config.toml
head_dim = 32
d_mlp = 384
norm = "rmsnorm"
norm_eps = 1e-05
rope_fraction = 0.5
qk_norm = true
Each number is 128 + 32 x the weight over its row's rms, rounded and kept within 0 to 255. Layers, rows and columns count from 0. Numbers have three digits each. The size before them is the row's rms in percent of the matrix's.

# layer 7 MLP up, 384x96, rms 0.146, rows 127-199, columns 0-95
094:124110149110085099109125150154099087175097097171094088114162156145106102122109126092114067098061054114159134138095135085171120103123109130093139151116135149139116162141088113021106118112131181083111187113165075145125170078158122143124110113133131159161161149111178128137102106203141084168
103:166177123182172073133131080161088152078119148141061138152135143114083115204140182133137172127106137138146151163161126110138056147163146126155184068094147131137072123120111206152153129117137104115155128149106148179131160104124145135079126143097134174162115180099116096164146083112154105186
104:157133139173096192105100107090153080149129135154167135047136075088154105083123162108145173153165092129156159104152111090104115140079153118148096140063099109114097085128078129080137115110078179085117116172126157156127129105098115120177111087112128159160198114128143071177111159073145149155
106:118117159138098112101140116136169112111139110159130163067131147099071092106130180177173142144133164095109117157151122157108148142152168170158099150097104103173078140091036147086122121124061111140139165097173106119095116158182159129124066134187148128121115151109100110060145110125225137152
098:112116180089119167132133101109189141113106136123126157144054113107094107090062134191120136160144160120138074187101099169134139114121132127126121118162146141071147126121091123070142080088062086196150110100199100088152096122135124128122159086121143102119138086168188098134110183158089089140
113:137111126094117073133160107167057072126098169134087112108153154160142098128086141142131104151146041121124163139098097101138119092141120161092127120094145141134217113131096133116186109090095092157168125088212111143143153103217140113139131128181161095130127126100127126086136088150169092171
112:086117115097153200117149115144146074139167133138132135124142153156151148145140124180138077130239107159113108169116141113110083089100150133142193118131133116126113113134227124119160130140119132125175103179161093155142086125184112072157187159121089109133171121165108077130144098120094147065
107:085156175040114068095116057135157094075122101150146093132147088154121109172135134208149122162134114098106149200097128214123147156192133167099166174085082150122137122109136097079152160114096102142123130111087108139160119161110146117133158105145119180105097114131154134140147094142153099112
092:116168146104151117146155107115082181127128076088109142094103065114158087097130126143158143178100154160124112176114159127164111120132177038144201127128088149118109160230155170123142151100081162133142159113100145126123115145151116106162105158095148100136096091104131081090111102074115066088
089:099150147139135103136166097112133152167149132129168157067134126151128065151080121152114158148155121139138130162141159123136143132122162101061107106090158139092142080167152146088118107116161146113164156035168167097160080155144171146126107128084117081159084148195213128091153096199131084115
101:156165163146071124101119131133076040109145072117120122093176152123174103122098139142158140095117089114135144088104119181148168121117115029097082165175137156126084149165128094109156089131085186129088179123166096133142151148192172139154145161178116159099134094144112098159141130124104151153
102:100148116123124099091141117158081079126092107095087157132199128116125134094124104124158101123139128110070093113094136138207146130094093097036141143121149183109118165160119122136162126174075098124187174120147088126088092157125132104170171126079106172156189184110155079075116114128144164119
092:142055129134127176100150141165089121106071171154092125102143152163113122159093184104114138145189136152211116167114110146083109100131093103102167090097192181182162154123126130169136106102096136118143161138095150136153134173106135142123174182134111094128139162085116145080080180125186163168
093:112123148187158145118165120212060125113096104063114163117079117123132132148168110132125182124138098162135085141132175136174134120069068159108135150123203152148152119144095161189159146099157096162093121149134114163166116112165130186128109169122178118139073116094192128141147169126102081133
109:160202156076093136147132114114137118163170142111049128103075075132150117146136137081164158128146123133142184139154119158075179029186143125107104118154090104147091145110147129145165139114143150073150172171111093123142115154105121149143079111095088077127112118076160132095130181161174120154
092:127125128150157126086154175187114118175082155100149069096106140159088115202131159115156154093097126183138139163129155176122097124164081079141160136152112176163144148129164093088090088095128156158153128085155162160105120087127214146144111072136087147121074088111200130119107159152122121126
101:114114120154147138095136092114097065087153056110117122159087089152127133109086157158111113093127119173160138136175160136109141121055093156085146173130148127142098193164140076151138161083092143129124121106130156069118140142069126184163139094194208182120112104128126130136098126205148113153
084:121137150077129112096100113074139138085136163112098160085119124126096119145151121110139186184134111088142102174142154088115191145091126141118101184112062109130104138117101105082120060071071081083107137147130142151131140142116222124129117127103109147087096090072092128124078159135209103130
084:136147143128153128163123100143113120035103121095142100171112150151102158163176100101094089065138118119094157166060195123119114112079108115147157153118093069091159149126168044149137115138143139120108188142143105162123106134125146115158149115133088104164130186143075055111081130109189128144
097:156167132148066169111153137198109121120149131061090184067178119126103132095135129115119130079145134107185089148196133124165215164157125117115181086087167152118132115138155066119115080058116095114102126114134107153161151129120109109145068119148128124104190132131111106141095138166128165161
086:159113102158150141136171138198088143078122138123109073140097138101074133119104170120165105152107071139102112096153101217168120175133095135158097132037099168180185124133120169125127142164157105138101128153119179153141178072121154133136101144081084131139106127094147091107133076099159174124
101:128164106112099147140156165184159111186134113118167133080115099149074121119100134138139061105174083116172104047132135073143069129148102091117125131114098129092123139153195180113111116158161122151110101083209177135153162107105084097144126148131084111146122146055077111088143113131140102168
104:102073077140119173116122128138088101139169153154149143139133116109104091186114132083134149109173122170150103141115111157114101101173160175107056107146095154182126202161175112132148104159148114128145169150171186156152163171127146141113189143108116197080069114109117111098102167073102170093
094:151128168096139191134161148142084098152124110136150169097096170127133159166090193158146161144196076145095102150096141141138127165079159108084123151132169094146114201092095129120114080146063176115130150139131101183092093120127133150156111151102095074141175128090132084167087130126180186100
093:139059128148167107134141122142125169166110156117165096139142132164136153150106148126180130161114157130114118164104125119083186109124073093169136161149096129092118091152101140097134102102142187170062148159096106176107050113142148066187137143087104175117143140107068053165094066101141113120
098:201123160165138109158099104160141123086195166118152111125066057130134106094110176118126096115209150185153143144178105134132107123160109073138109149161160167084120126161106080165083098075111106117178084166158163156120122172135157123144101121157123105128153103152159095133079074160145123156
106:134105188130145136094100194191144188135127137100116142124128128137125091149130169207110104134147111136157145129110190129226076117131110159093172133099188076123099147106130074077148161158211062138145159113129075122102118136117149118118144126107105175127120191135146116110151128133174124124
102:128160140098144109105128050140175165149132191138115127107141107146083111105153145120105164069155110054088146122107072116157123071118128126087135131147154077116118099089103157130211071104135144138091117128154053139108152105117114135134163101155116134099120164091133024077115140143086132097
089:118086124127094120101111161123095119077130147117141141144115183150110182131125128136157124076185108122089093072087188072175134105128149126145117116143144047145089135138154208125168112153131087225121120134161133159117168105113129178090103126094088129111126135058122128075147161105091160085
093:140134153119111131131180124189112145082161114115144195116114169132181110176081225086114084165146142108151104089103129134163140158132115091076152119109101187129075155098091153111157112118114165192105146140127100115111077065148162104171130088154083085148169160154080152102150123132152119115
107:107131124169156121112156193114137082130066119093112157087081075114109171111160175151141119175147139126114170146125158120116188109155137157099106155147148117092115150099142158112185118056115112138204130065120043166130177127150137085123162116156132093141095105152168081159120110191164113152
087:149160110141149129147095104151127182086123123180128167101080102144094137097158118090083121118110170162132129073110102138083114103111092112089030142107153147162075049139057167084112115137099139162122152108156156120149161087152109080118066112120120164135182132175124118115152198115161109118
096:165175137169110128120161116151136114076063078151063126177067156151117088141099120131112130134147154117155174057074130098092145136106156157079130098108130189132106106113119206118144146129109106142059146118161119110107159161188169149190193131124121125099091127088132121129149122107115103062
117:113117142132097141079091102158131182129059096131066174138165115096135130115080148120114143152080118192124149153108097125156146125184131160171174138147157107111125189161126091132150117166076111111147175109177128123101091194040153147176188131100142166135115137148171158086105160109165124104
104:128112114147155140126149167175060034091051112129111097148105162102093120145139197092184095161147093150144132155155142153135135124168145080110158180119098150092124122166071148119153114143157153100167133132122115148101106124113167169125140149117140108181149079084137100137152068033124153118
103:126090098088088093135092147153135115113091160108144169140177131133154151090117148135151123154138121109076148173112096109181125117124146177170188153174122135122086114138063138138100154157111173181118123099147078093143124127076143133102133186069149161157165147118141044076044138186125139165
104:101166213174126081136153133129102108098134139071082134147116085128083131086156159121150139116139140097098163168100158165178125124119135176185089136145139170101115142195146149182141107139146145194157137089129152148115110125050163151176135180130146163085112162155146128137156058167126126177
120:177159071134074105132143160130167167156139100139067205150116095124110139111126142115112126135100171132106138173097159129185089086138113143165174163135116132111138068139168139118062106121117174137098150142126127108116068127132086163143156166146103084165110162165149037094064106109089103166
093:120148187127148130130145065140144119143094153112114125181098126178057150157176118139148157155133080154186119103135139150073187165194127189137092129145103145129119143205141105149131117095184142199159155148112132123147095139140074166169109175111104131173148172100136117162106169096089090133
098:161135162104115178101186111133161096149172170169147168142176130195110191100083168137142131113118094156110100106104143108171120065123182179179117098124160177167110166148064130153163141131125071139136102161162122100142158162125156120161142077177121129172152140139106146129114074085130191130
100:079157116111098175105142136155141114108102129164133126167068158136090128129188148134143103092103115137141117109160194142180122140081144133108140151144128029145130110173110161111153089058105108158095162122125140104076053129149067066112129092047118090076139148128115109132151153108102167145
106:112096083104092162095139137163146090165134178132122134168103077104167178138152140125191086136110112071108100193136130078156153151133108148124108097147096127084108206164144143087110114133040138157142176147133081142113067112166099164142078092068122158131132115145150114073084107131146105113
096:121173101108107146140151107184159104201153104172094126143150125111131151159107133129132140096130124110060171143158159119213147180138087161131139133150077069109074143164106145139100148095130093099106162093119173136121096129057135156175203106134112110164117123176088091154067096161147140167
099:128174116160049121121146144125088109171149098149165179120140116164098090132145134101136045091148064114120110133074096139164109131123138093120196114094108102188153099071089140087092162102050124084145109157127134096128082109078118147160152120117089120132141082178136114074127126074115149123
113:166173073068124170123132153164182153100104116104139122143135173118070116173161160084110099164161139152148134155078153161107101130135199113120151079046154085135098170139114094110114108139128146165098117140152135135144130149109135085129084147139155149102154114110112211098118118076221161150
113:165195113140105159107116185156122119184174126117130179119120151193151100172116148139132151137163143159132169146143114085129141162202131136167129132139124135150142065123084079099105123160085093093094156153163073082127099146157144099162167181136160112217157109144143137076060125123157148114
100:151136167148152148091200169117108086134122132184133174139135074133119142144118156141147061175140119171125108169181145167115100173124041160168085112121158090122049151132094166233081098088108140128134148117116134122062127123104116146168103133118126119161089102108126137112127127160110106120
106:146145080104078079138173121164116105168169133147149100163113131147157096154161124114173137179156137107108143108122144067140122131150154190158166133150099125112117155132123117106106141105171109139094096119145124228177172126139108166151105087107157185160141060129159082107042135111111100204
108:152151133101093153099115077091151104138121146115102093139127120112098129090115200141146131115115150120168154130130137065134162105175135165181115161110051155048039117184105142179121107144133138139183122075154082103123062152109107092134139071163096094149192125146134098082109137122113117113
093:125109150089152113085159128141078144087181122055152076102131112115146104126108219146106218142122140128154140172145122080182099152172157164126135084160164106073142104139116218115140107108138100132139162164132096171100113090148134092137129111100077090138115105129143102099146169147163168097
094:067127124150143191143123121194141104131127076173140154118165160093110124130129136184168168129157128174107178164182140090089161089135133119160090162171170144095066150128130148091091098071187159108171162132126146133140128131150095073080090135079128118089155116131139154091066160139075150115
105:149123104116096156108083131160174099121175154095072128191108135173131213164105105117134119106148110125115099164023139110121114123066129192120144107171121144139144105154089153090136113121154080104189180055143110150107112108116150139129196134122141135140084130122158131107108084084078117109
123:142163130122139118124095101099160089115125164150117170161146136177166111138087189080186134186104113065171157146136115103143153127124089168163158110131098185134121138158124177097152137055134187109167167132124170134148120139124166150102088127148101115111086060111122054122166077098129077179
095:106110147126135178120151049117110148149173124093175144105109142123171106158145206116120071125128098160117123154167151193144110117162115080124188083071092142176157083139134200057128116098100151116071137135092143121156136120089136121126170095122109208118150138118169120097131104153139168093
106:062098132191188117180153106152157153159151109149142153101120097103107136134076093109109099111125084161121110208113151145181103107139082115086182148127152143150160109172177163172097140074126124142096154167168124106162154129108170116147168141121170144067082119174107107120101130094118114207
117:133132109125198224143162107124166093119152093155116072157101102201135149089178178116154158142074115086123134099186158126141162060189127159066176106111127138159182149129088135136145125093111097110180165123095159177120133114159112098129111104120161157115108134130162122113172122151134104098
112:079148150094045104110144160099099080128155151108131111080177153121185105120061106111086110176090083127113154203141138127132125117137138107169143127086148161105086134155110103095114167098097072142080152088098074108130110123161149162189154116152141140125086108147119043112109106077108102116
106:106084142155152144124073123210160138121126107189113205074152201115087059080114154114187125174154123146123123174138089120146149145126142126128091124159155155124118183179119114125144107097122180160107137129136209141144105132065129154166095091096132108162086113114123137111162117137184152137
104:140185147134128096148135163150117133186131143106152164126156157102059142122107112127178163119110085161110181171129119151134150124103127156164113154128100104121143178150052031152123148148132086130128175086214148142149122145156140126135190115142141199103083172163128109103075103088175136117
103:059115136160051101144106089135162114144115160143134099104117118148170134226109170096111136177137115115181120144161125168120124097131114082067189145149120059110152157146080164142124194097137189163116132165114173113145097102115159153143119146111126112156151101132152132141071120115153208140
103:187132165125117136110181147133159129149129145176112157144147187144094035111101075137202092154167105125119169167125152115135101122158096143114163109125164115110119097138081133154149073070162148157089157140126200128110113089164135100127111093163120140076116153067055114094115097149176147124
110:130073119148146114125109116173121112114175142123105184152116121145113112148091116171114114127119115187132031114123132120159090093203107168081160152118110148134081107100136167152186091107145147196101173157159096088119139147140118157094071078122139086105174175172077112165062137133124138098
091:131110093150107141130145126182099132111126093129145153119152142142079099121130158105163064108147086044144171184113123091163107150125100089054188141094111143152139072119198153104093087169116190138127153144130160143167148062183144147156168157122105132145177095122108055144107152116118149125
092:106091163131109180090135139144140143104138097169102183144123074091140135125127119067109153162152067155167147130126157152082058116124113130098189136097091109120081109147166105118097082134092137124058066133172153059154103077142092123080142153096158146140090099178119114146114139110172076087
120:099073158138145181123092137094151125148161134122102154058189198140106171110058150111129074127112090194137110140128143154101098162163083131116191123156123089083116090181110188135179131113092128114086192160211157133113140135119126097118093119123118103098163159126126101117169135123103139124
092:058169118128141163147151154121123087080113169102155110136110146096144033150157174167134144154159130156192172142089124138079151167136159137138107103055137083066079131126101124112170166149139051066140148075114147182109146155131153138117149163088149111152120155098148105096135119148094118144
099:123172152203165173105115150187066155109152104083098127113169073161158076161123117143109199164114119122083169172114115137142162128111138097088077142160210148099134132190113105145118153110096117105124119093139099129098112158140118079149116096149183161071119137116139097090162148095122165171
108:125099187100086163152122176170120109097150135075119094137076123158132119165082122167170172109089103159106161156178169144136050096118168126074168113084115095170143100149155104162103113101164080159166129118107161155165129151109098081053192114135166116130085186120118129097114150127134123137
102:134131170210089155134114089142067081124081175134114147147124165163085095100136152095170098072143128125146143093153112167165105072100078166116144151133114112175131117086131153178086156095154168109119124093138122163129175115117119053134102158194103104075063108145129097124082113083130130112
094:178125170226106090127094111166085105102085111133107135128090096146132123184107222106139145131100160135117141149106141140143103175074068122122142139147141066137062106144120137139135147120145150116146107071134105136108056127093108164167143152054092125120075119112166141100152187126094138130
100:124094122124170147144094132160126138107111055180099046119143141187162151130114145117152123097125118121147123116098148164133145135119168139122130098112077109142056119186128169143137071042144151104162109181128153070149091116136129099050096160162165087133121050100107089145113098112113097104
103:215092073093132123131119195102117096107149100143118048116158131159084139107155116138166138102166104087161112162174171145150090134170148174168093109148144130124105149126104125113093150100172186174132150141176082080135160151118090166134171144145066122113090138106184087095181114106117138114
096:111123164195084172057180096186129083120159155132160103125142127085138146191080183100093120133127087137109141108117146201115168110128101154127126074164163136143183117070128102109140073139115152076155152125144107092176118104086110142109171096152138159091093142091112147143072101111123174146
# layer 7 MLP down (transposed), 384x96, rms 0.147, rows 127-198, columns 0-95
088:133091123113146136166158130119121078137150116064190131109109122113142190170061136214135098185134132079144181124127124117128115164104154143101181160125087092119160088148068093130142110074121111126157130208131098122089092084121135139108123092125084126075113109101080181155143118167105144080
110:121084133079151134167132122154153146123161140152106097122150145113119136147105126143179075124205132122095179125161098140064107127147189105104128130084120089084124165083132140162104082152075109076136146202131158173126124082166170101112158128074158145133071151135119083153111188087118203147
099:115157055112097109117089143173177091138147116141099150117110133152099130180105120142127087137107128113142092100138100121093140130085082143125177134184181125173027157155135163215117128102105113161093143111165125137142115122172158135066129109192121090085139073162120052111107116138100114140
102:120120152111135136105166144125081164157108086134150078167132140166125158132135145084097127130128138183085085153175126095140134123142176102128126155124111182128134193130242142134094141085106170139084101109117123139117126119072054049161091103132138151194124110113145107145087112171176148180
098:104133148110132200101138121203109162160116155158173118158127113092168063176139141192096145188136126153139068138162111093047166122164107129137111073084178118138193138158145083150138115112136098114161138103105105109111097137115129145083129137142120092080162086189135080132113134166130111174
112:192096077118161148130115135163131081150146127122110056129066181101129082102148165149092129103209167121151167161130166063091142117114154146141145102098119094142059146092112151137073091136122124117191111191158126176146114155165173153104126073122159137135120143121118109175129094112093133081
117:162170137124100104170128141112187117127153123108123117168094165102142124112127083116092105079167137131119130154137098078090094161117094121181121082090149147160161150135130059160084117196150148087139126199111096196143126139168148114100089131119138156116164142209105111192167120124044109108
108:135145129138154084130090120157139087151125120113099083081150126122089158126063137129139079095090099192181164150077148167099154135116086089161128147133172107098147136090091151119105122100138092130142090131067118064108139086106075146086138181122183108120121098084115077097140208182123169090
101:091052142106176135179151085128157121174161102124166071138134130114144187138119098107079057097118190123155150107102131137126072155105101139133131096068164129159159098112182078125104122170146161138102155118143168120125115150141131108081088094156119117102164106134068215134126107136086154079
093:090137164101121131186139126126147162155060084147135144162092109127138124100200125128150184102070141106119081167111125130165114167167080158133112169099129168137183127099142157138213172143113171114145089102162175153138131099148085135123128057206148084128130113098148164105105162149115157088
101:163207150119130112149119121152152155147150120170149120111108138189097112136139148099184179144150109149123063128119156178201151107165114161098162106150150145095090121122176112086166156184099145112129079151118151072099148116102095098152120050166164128056139082101168174139117170136163145122
094:170092166107131111105171121139169163131085146122139135074093075134135051206137136141130177189152165120165125158133100131153148114146151127110152119096084135146158119155146123137151163040148117054169064132117125118117137094127131130148120095135141168124082105199167104154117143091173135203
098:138084162124144126092172147120111162107114129182136144127136132091133118077122133125122133145055152123169097118173178061094125100077100086116120130111118142127204176128098159099161135052132155136118068117161171118079159109095122180096096182068130142137085136123191127063120121118154095171
100:138089127070136129147125141087166087181136134144109174112094098099140139154084197166086146143094069088147098051153084156131114132114142093181117123167163172143135091117190063160131161125098151125116137086142168118133112165103085115127105129171089132162130124135031111124110138150107147187
108:186098113106090138115139068132080117142101159086094155049198130080116103070151150162118157158167107122177127142128118100136151098090120159150155108091139104093126133121128106145120160183172057035166161106150114114148086127116141083162145112188103114131096129152127179168152135128142106085
100:153105140125134124135099114094151102115141165164144097153169105114135096187108139160132100134078110125144138089153125103049142150135158112155143102100029149185184110093127081183143163113144156165096188172084079098117143106171126094143103136069099132060185142160099113086134143107100117100
101:142127105112149117173115134133102068145138199151168126093167152099101145138179142170181079187085066125131124112141105141155084120172175120117104160160129180082074039137162089107118085136122166136136123143132147136140108109152148114087190155136117108147178142102101105215154100114104127151
085:106097199114083158106164098125129144149123083176127127115180103151140132135130082091124148187159147143093146166116112164188110131206133123121160098102146182070141098140121172137154124210137119072096128142117126108146099081110127147094121107212155130084073146181132191122083115116128137126
102:079187131151143134141149087148144148161122108179139110125116135091133079147153110157069073145173117125118156139119164122088171153058093126152185152112125173132165125174096151103121133137143177132134141198197098123144076136091174101137101133162055091107160132147115065171114104165188121103
093:164067156176158147166071090147114118136081105168135155153080074159110152118127148119142062115157101115128152123088110109130051126167082156149176103143139157163072120154144108079127133201100175137096156100104155100153140090120134139109119186116121054182093127133105112126138177070132124115
087:114156127105072106165084096083148144169097233126139108120092184162117107087090130134107129106157105109128087075145094120152117070179174129166100127187093076124118130163129106133124148189076104106095133085141136109135106178099112059130170152189113131127164143149127092154106127104095159122
115:165086146134084154121117131121158161135108170120096120181103153090153130157156108131125145157166179103100181168116129232119161158097124172164125154160204117168131136136088102082148104130138141137149106100074103118117096119134164149115087134069147131080153160139155219165109135160123144057
093:136170156188134027113094139123142154125118100125149091147084086161113175128155161154149104079093141155111134148136130134168125147081104150106159148154191102150159108105101151117124114136149135056130093128110116058174133126081146154104136144148202164129132178043136144076088090136151136171
099:133135169156127067127105091091106173114091106119051091130132146107091216150105099123121104091091161168124112049126201097166157110128170132142115075165130105093158129141138111129110156193173079161159088122124092131140193124110093153134123136155126108087135124103099133119192116100108087096
092:124145158167054119141176114129134153162122101119108115091091150096136154068089084111142091147128056130096139111144113152196147108121141095136121087158164081114217152131102145112108121171094108118167139141098090103147196197103174162078164154130151152175088109163142168130103147181145120124
099:130088103075098097080141116110154128112083090155118166160146137139087148137123068121144188092094122094171146135066114175093146166108187157128109143069072123157145102103159133100160106081219114096096137162088091100136152121148101167125119120063151142087086122149145168105157159073102132121
098:139147081121031153170132156143142138143102099070108095158106081148133136132102072116094084103135092160109117072135138167086104185095084103075127121192180150191098104155115128102076136134093147111131142155083143109125120125141129127177111116092158103086159103139083181161131108118114205132
104:115141153085063168117122160093103111146147146107115127108109154081081131106100128139126116132079102112155172065168077131124153104096170136069127086112168141146115138092159083163129184126140087079130132143150132119138133147093129127104138139176072071069069136129036108133110116105067070177
085:110181112170151156120123159095154077140201110146172157105121138137118100116146089170132143153116123146141180137140179089236182092065127096142144164094160147142133081126118078118114095164094202064114138138096175140156133141146124175141114158146122113151100146104130100151200119091129104120
091:175126128162104142097109166140149133118134117146143113174139117170106109080123090121154200135139099142093186164149144147118155140110120178126130187104136116136060119204106154139079092121143094109181114119130146104146130170080132122121153183184216187110053138117186163135139168163122114161
115:080146114162107147211193168122132091134145082107151168143108137152083144169095106107215170116129121096097123068167133159062107162149142139106147113114097125179145152173090104185101077177154092143108123133144123121115116130157110157091114143070161111131168173105065113133136107107118176115
079:087111120094081113119208190155095058156144102121127105192132158161114113140107134127176130136138090087120118137101132107147126210142156124205154102126132109123090154124137073146153090100104090076153071139195094150105129130094142156130162125161160112108095142110131151156156084124047149156
084:076153146140182137078108095170127157123101170117143096121113142121148181115160120107186158098148090147156065167172136121192147119147101115139125103135133147091138149141136099111112125072123169151139039155173167057184137149073196123101091106172144176103118170097178128126114140162149143137
136:106135071156091183099102125107221097098103118110103141118118126135138063110157077124087144088181154177092147157144130095112139092117121158116119105116167173142081112124094111108120141072125154128104156116125132122096075153058194161109084123084123147125125156105099093053129115101150194083
096:138089111092113090080113119124106148149125149074121080137124154105141107134134187125168120111140135123136182124133071157186111136167088163131145181124120120160179168148141143108148115084126096108161163105064123089062070163134067132127169150100174176131031108109170139191093106125105110110
099:085136168156132173133149075113126149077109000129133141134083154125091180147151147104180106114119137113175118125146153131082132080161140174180130112074107188103104112094089095119145121143175109129129105189154102132108132118182150133109094130124067103126121120115097072150159141130096118114
091:131105155074137156172080138158142091152078158096078165130116123163110186161119147171146186201093138140161127128137101179117107101172169163149205159141099120156110156117161136159124099083133141089107108129130178114093044082143097141098130108167129152164094097119102102121073153177160145119
122:101078111141141124150109097089149105118158083132137161126123171134096123104142129117122120079126170092153137078107186118110141141113170133145118110134075079159099144117140155111099092119164106135153136171067083120092164106201144194092138189106140088059119100078095125137202118063093093076
094:164160126083083157042102101131094133141094093083135115103110112153150122153203117158148175121140159102094166137078098159132173180162250164126097168116115147161106125138124156153096142129113132098080094141131161149152129107163142158161138085155157111103093162122166170194143131127139130138
103:141207117147104163125076132127089162175119104094164152136164099079158141110104129108100065143133126136052086079090135137187070166147080103069124122177104113084153080179182130143135137143117105125159134136128142153160062131126105168148109145088094106079157155108148064135122144117088131127
100:074145178132191110118154113143128097104127133102114143127184109141182111177154133111165123102118165141128131185141145029141149102139118107145101120111106108096178165085164153098171110143145095172161087060117137122122115111118112107164139077163157096180107169129115093167190128191186096168
099:140129110130119086142112135109114103109104059097125121181118124153177129076112108153106135092112140113147101067105109193173099120123124112138115180158122042139111134128174104110139136194161091161042113123092152183109123142151096089113134152121075106196158143133094158142199129096103063117
095:067070174142198130113152117178117041121089158068134093134226144125089137134105179142079120141125118143128111134139085122053100105125152124115148106142195091145087119102172133117161119172146108117118136127149100080127101076123125065087108140128089166102127132094140123158119116135101166118
097:093093148129120218144101126119100135098125112110069127094169143077120160136150087146121152158127142102175117058147113141088175149097167158174114174125101113116103119120112115163085148110150112136152095158079167184160137069144127172168151196136137067129098160117135156156174159066125103069
107:154129135106147114081127085084137182156089138147080136092106131143119152136135167125117099172206165123158089118130135151113147098095200108131121079131139092109099133128168130129124136149157200161129087161056111164141141073114111111104145176133158095155142121161167149114113135054087046058
108:127124195101201201087147134144119163130085098131150183054169179111132168110108119098094129177127148121121121118117124084163093153126095091101107135162149096058136150151130150174088178117201162164186105079131132151166122105142106131176109082138149100113107118094106170144150114146107089144
101:077138102174163158141120129129085166109144117140137153059122128097139079104127147106149122181190116083124098133107129115163102124111185133132118163123096185127091095105095124032151114174107129065138115169160133151194138104156127113126150094140152092136164129112205117166129131112211094076
105:183143141201137128112087156112161132122120106109100111146077081116170067101167124103177086124136100140061122152135123104130113111130188110091100154124098108181123168154107187112112131103150151103112155116176085164086106109137155156168145111130126191116127145121171044123109073127131135221
120:089135108194098137148155121156114106069149114131173132135132140157140090096103095108147112131123144168050042113159129086132132129046104146151169104089169136156144178123134123111096146154092153078105124128186160155121142144134137085120171123154095177141116110157079149153077069081179135069
091:188097130126155159119112168130129080184096126120188037178195185111093184102184167141076148096172078158079107185104119104150166128123157114117110116148140146112095064138116141086133121163147148124117151109150139125120077107111167114116149106198161129137149131119078134105101170128128142114
103:092125144089116154095170112104126113092151193104176149143025153151153119152154141099085103134116072119149091167134121172113170085145171146127163134201122132089149174100149118151164123184165131083103099181146133206122148108120090111100105144169113120116145120093115119081079111096083092125
099:122113137101140147158199126136102151138119132125168075069122140132165134137171162073084160149159128097138112076157121083222169059120100119102195092113130096075066100072160104114077143150109121096107108161152107143159127128176123118139192120138144150112159141120107106130151076113129171175
119:108117102140175135142158172100141155146099192168130089141101145110100154092210140135154145158126069135178156189155138098172158082110136145101122078117095176100118133121176100091156108060124096154141118077156173197159128135091160103129117147141156074185133132156133077094142122178150156109
105:095151117129141154084164148110088114069131150138103216158141156093088079105051069106098111122150123132158142120111076111138167128136141147139107146153124131102154155140085126112124180111191105120107104167114215145157184113123140179096134136107151135145066127106154114113187182189161089116
096:140144090099140137111096147097151093120154120111108149174178135124100133134124092141035067068083174132129120051130099147097159135086076121133118154077095117060078148104136113150119152142137172166119109107116119132077140108157111092086107229111123198067140134132119129132134149141141092125
112:119134055128140116136093109078154080141140067065143114204097141147107136101083128122143074075183172117130112098104166139113093165141133095150140112139084060140065120122128077182097131141143180118126093166124093179142131121146091086092099145106084129090154152128076125123161108091118099078
110:103148129138123094148190167101082119136094128132138161084120125144134143097087199148105104078117125118140091211131114128082135142163089069173117082175066145135108168123145167141163083125028170120128130100113176121141172119150124097094125142110143140121167120136147197128146208141112154130
108:118116163106171129114123111078157146142121153142157149080137129163150172071102104156152156148170113090072098132141097127150110198151070106131126130162156114123226152161142115104105145134184138100115185141177101154027121133108121075117140090155144143177124117174135180181138146106162117097
103:119089115096146119175104106100143145143128069111087107158154104144143094105170098107093093117129203099116142125124115030155084206145134120118143087089097155124174109127097135150127141103125136093139166174109128129090155117148126212081122109070111135141150099093099182143207158130078155110
100:117120096072142134103183127140077161096163158126106151168184106182079073145142093132125155125163203163125110138104103096135149096121173154115088144123149103146070165113144093175129110099105098159097120153132118131144156148144154061162117128162179132080061096078192161180171106156146141113
092:131111117157110122100104127100141104088177118131111183148129126146150185186104094139124175104093136173116154119159073119123177106125114100151084164183133148089128119116126001155123185109116088143131098097150089083145117096160117136158133156023115093127132124126147164165145091153084139128
108:179118062132150114096104169156101088094167109165148122143090166138101102124057096074118102103057146127140061150099148131130174119101119137138146161133133146172133147111072124148173124164055112158086129166128118117053109086126111146091131195114134142165108078185135162118127167098088141102
095:110156083152137110159123164115132136112082153111142066157184100119122122145184088174124121068174175092110074102105163103094120113081138122133103129129112143124098173101160094145115115165153082118129122141129188091129113131028144166116167141171171080161154159122150143147206122155063150097
089:120133153155121112094119114160065145137080165131165105091180096163162167159087153073111135158165102136153128115138147139173117139159198115158099165048153115102097165061158088103113151203120101123156113108100130135149098150089109106178178151092127131162156123196098112089101150171088109104
123:185061131136052119085198098132101121146159142160160106089121142126226080179123119149108138148159155072163167160142090121164193088114166145123142106111148105068181110109120077076141112150109131150120093118133125123140113142066149120198167125110168122152120102137160131119128136158134097125
094:143087108111066145147100133126112103145107099169092138117115087154173127137075128156110136085108171108109114079075141087073090138103159146120169113120180178151100126189116148193128091113087100138091154116156165093076106072101119127051146132157101110083166108112061095163132079140132172143
106:172135114104103091171067155077165138094073132125171149153078127078101127095121167140106119201148175084184069137157162123094095148112126146111071148141119119135141117106163174108066097149102176109097081113164137110107113127101169168098116189112114140104118176129116183074146101175140114136
102:135084169120171175111123093151158184162129130139159066102109210110151137131164153130140146101126090097089123165096091135180127094107087118090105131120133118106120090153165153128110088174149134157184123070159125086142167173104191066096125076150152114140192137125089114137137076193129147109
112:105109099078100107152134137089129106106147111171140136176125139193100150159160157093171184127160139140113113100119167182113080094168132085086131049103105069185138100176130121133104146096131131162091115090093062114142088121146119114166095098120189189133141144117156151083128115133103186069
093:159093083045080150095103102148140096150133112154097160149120153113089038106164066100082126062104108129100133094147139137089119094156166150165096152124104135113116124125130106131199092075147122101103158159097156128123126123195077130126079108088097123083124128159175173126111188117155120100
104:119145155184150086101108115129089146078132116124111111054161116165098125083112168104174133123152146147174131165139123169170146073157121165120182124137128063135110213142112144134141085136069102133153172082216140152115097134088097167096081149129144153155066084156136090126103150143129157150
102:132136136100156186094133114134141129100099170105117112116164196125132136142102121178148140106127127141134131155113110067127158140128114107089126137092106131114079109098151203204150100146103090176157131048147169064107099095109181092117146125106143106147126054222104185105100104172113126112